config = dict(
    n_layer=14,
    d_model=384,
    n_head=6,
    n_kv_head=6,
    head_dim=32,
    d_mlp=1536,
    vocab_size=2048,
    activation='tanh_gelu',
    norm='layernorm',
    norm_place='pre',
    norm_eps=1e-05,
    positions='learned',
    qk_norm=False,
    attn_scale=0.177,
    bias='all',
    tie_embeddings=True,
    parallel_block=False,
    init='normal',
    init_std_qkv=0.0253,
    init_std_o=0.00677,
    init_std_up=0.0253,
    init_std_down=0.00239,
    optimizer='ademamix',
    lr=0.000335,
    lr_mult_qkv=0.4,
    lr_mult_o=0.935,
    beta1=0.9,
    lr_head=0.00633,
    grad_clip=1.0,
    warmup_steps=205,
    schedule='wsd',
    decay_fraction=0.67,
    decay_shape='linear',
    final_lr_fraction=0.0,
    batch_tokens=131072,
    seq_len=256,
    doc_mask=True,
    train_tokens=843300000,
    steps=6434,
    dataset='wikipedia_en',
)
Each number is 500 + 50 x the weight over its row's rms, rounded and kept within 0 to 999. Layers, rows and columns count from 0. Numbers have three digits each. The size before them is the row's rms in percent of the matrix's.

# up: layer 6 MLP up, 1536x384, rms 0.034, rows 453-463, columns 128-255
# down: layer 6 MLP down (transposed), 1536x384, rms 0.0304, rows 453-462, columns 128-255
up453 110:517475428466434489531496542398536473531506555624503433516531428484496438433458525569506556479498560409519600441452486450449453455553527529492548467480517513508547519475430496476607520507486595506511483470419531516477390599707521530472503542607419425451593474440549498535568509560509513461400473499585595430515523502462479446435442557577454504430547445433552544475493487503500466459556
down453 119:452583557432575458544579482625513436444534508520500493470535530522507521561497548488572440507413544463460406541470476464507486506458647528446499493479471570489551458534517484487512561490514477504461514585504560527497453480587488486536493454490440409513450617515540517539537449542440545625655447503625409509556500507494425461502440486447547548397550491521564426492499490509393486484501
up454 099:411590562485467567474537529437482471551539536488499462399534466505568486466485485503459413447528478378553502489483557525515527561598525507611444499534495583494506505592500505435474553479509575469485619415475528441495480519486536489466448483527502450528426502510533479505569392475530488415497525483452495420540538573442517617531480574577371418492486439435495598406559534498489534481475
down454 094:500554507432484554531473530467555388460465553411540578460505483412580505404527480556489569471542504539588472516512507478456493421413500559522485548409543540537469445478402530529470482411446548545470427476512392576487552493452453447472572528468570537516609501477507497414590528532535512506506480533393458456497551521545529510476557421505477419491409485488411462522476589498495484597420
up455 104:524553410534511605468457531519527418472519511597522501490510534570547522443502602432464448413562502544473470502509490561485425409520522522437463494550457441534457511568520490553538537450434458431495543485519488478486459492544488421481462489445405455443445537578525464481475499525485482494574503471500517563538424500522546441475451474468527525447457554452500675482502468471512604504613
down455 110:487515498401577448544553511537545503495554548513448507484502445472436470522618452509452531472509495523541457502564502573481487428479513467617480498583541476559500486518520490584458474539538558554541566538535489419443465526528573592488386489533474457420432519482607483462463523441359490537514525568482497520438491555509513539545497476518546544522541546490587492701401392514483507517557
up456 095:623485577461524469468509507487441464557441496603469528447546477517520552592472460490484481506564460347530543557447465510482510492503472517514430545528431547502433469487575517517449468554463523577476471481422466455521533492498541476563472401544489451532444470441550498557390458551626519546599499510545526453489425433529457593559525583488463487537480451520515564469439441510410442476616
down456 096:487513409474504482565445468506508524406477523430518588503374478462434492455547510421487479425439495480448473532541598500495607485539506538559491465448519502490565524460555558559544483466516525563507517477547540517452436485531477476480588530452496525485543494529499473438545437470473519523501480554450475578512475469523462461459483440554430523473418572481481522539568500538546489391426
up457 104:497555440605513464533503511460588463498472548545550502560509450555528487446460451501553489488479519556557553477490447523513499432535520445464526434504451577487473470379524463474436489490458505454540535567523450558509433571544419481347503462476495522479546459441470531596441481488471331434484529524556508419528491534395380389548552495446444565509552364485539587457502426582426509539498
down457 104:550529493536422487523485546495534517566417528493636502559487545375497514479409574554468464434512486515524497481519419587508448555389462579545543551528450489498396507484549508539457456557490521520549449470543438485567459511584513560509425440527516512496507534408474417504469603470469523461508472565464515553583415486542522496500564421402573514519504485553493409409496552555548423444442
up458 100:451529469556470569562555485452449438525459490460525502408515535561404441569413520525540497476532493522467481598567480484603452454542504485477556522488448483490459434488524502512516519626496534515448458573506505522529532409545521538496428624487455546529540488576422496524520406546459551502540571569501520426463442554403488454371449591499516562430526587566537425446491363553425550536448
down458 097:428516522472528455550462497495549471507487602516512485494528520543488487421422573453488493464573499434522407471419467431561437589500501518494478527490499526558562392402542530473463455495556519531547537528540531502390468549516438472465459449414517502481489494449470499529601508535502483479490466488485476479509459506498418454542534500460554468514602531395494443581492573544543473564444
up459 095:573488442502487461545553486446524475454413480609459499450468476555504498428475452462474426466568497565478593432391469527485345500519467487556502556578546471449569465494426538536395463577509385440467519501528483446589404584524499539471568446586506519519563504530476480554453522478529463452558447573499475476462438510496497443519479516548505530516463552479507514592507485448423495478524
down459 101:444556534502498503538536531482579549474541528367519421469559490564536476457456544458506435457479509475554520573470597514534439510474500496521626508526527514519507483503503521542455525559484529495539520496430486484521456509553492506512601451558413467495392560518435601513396487511480532547434478403493490438513441515548552509533476547459464567462471475490465563568457475530530431397560
up460 093:481493442520488452493506476438420432608454468429507459505491422480515537380503506510570495543521463388517565442440456496460561472568522468545541504493473451530424522448379479484506535575515438522489547474432531508476459484515542502473519446465506497461435525502535456593526452535540536603510485553500495472585567531444545504441480461542532482501467507513507581456498438455403523564543
down460 087:431420524518452461552474489512515484484441531567378566486533531502517442462518529651382485491573508510488511570549442505481462521460400510560487525463457501561488539610534484505608506446516509546487507465452583610481481485518534500473522398503515453516502517448548579473503550570502377499494536448511516551444563439510506582530489476520515508531515481439531487513514464524524531467529
up461 087:503508454525504548459501469510528487443488456448527447594520583497484439487540491439565596505470460465554506498551572523466489541567501474517479471517555506433368470455518556544480489587431557500540555459490464447457523473458473522479528484424465474505467464437533496580429582485437544460484500475493542522513503468377506501482467477530516575483529555496440635381481352492567523534507
down461 090:548428428408525474528499504502480445502509449436558510421535460608479491497495482484486427453555425447450474557499494558521518450502618482551441484505587580555429478557455466520566467500565502576463466551501502525522424427551531565575482579493574510526523473454453523400478380481448496447514511565538503541443552496568540590464477498516468472519505476497573427560519583520493565556488
up462 103:507544513510379556540483483429497449371387495536459525444461467430451473478520432548452503467489391589466531579426443544565517478403553569482552506521474544518538528556470497546595414579505440514543545509591485574525465584589530517437424515573424545477470524460478615470509485496519485518487485542557518492419415477532407510434468528525491477559428619440540510464438475486511523476447
down462 102:456580486475523546457518494467464530461501442528631586499470501408474436505476490479472500560463479560492473523520571429519460504549583540525446508561575653513446428507526435481437573463464393474538609544568447529436567487530457571477582516474504506548482503603482430493568441531455536455426446404497445443475500516553564588539532469471521503543481468473536492393571510502493422489523
up463 098:506558553523510478482467528422499487517462553565497507537469510567573544556461477445506483425505534546464487467569481556543443498578540469482556468515501517456509514487527496499631419423496505498432592518462506488513406501510515500394509520483423481415426464432509519484424426511432439472413506477555647558479532493541329392495459510490457545454560441466468507416481570550524515534448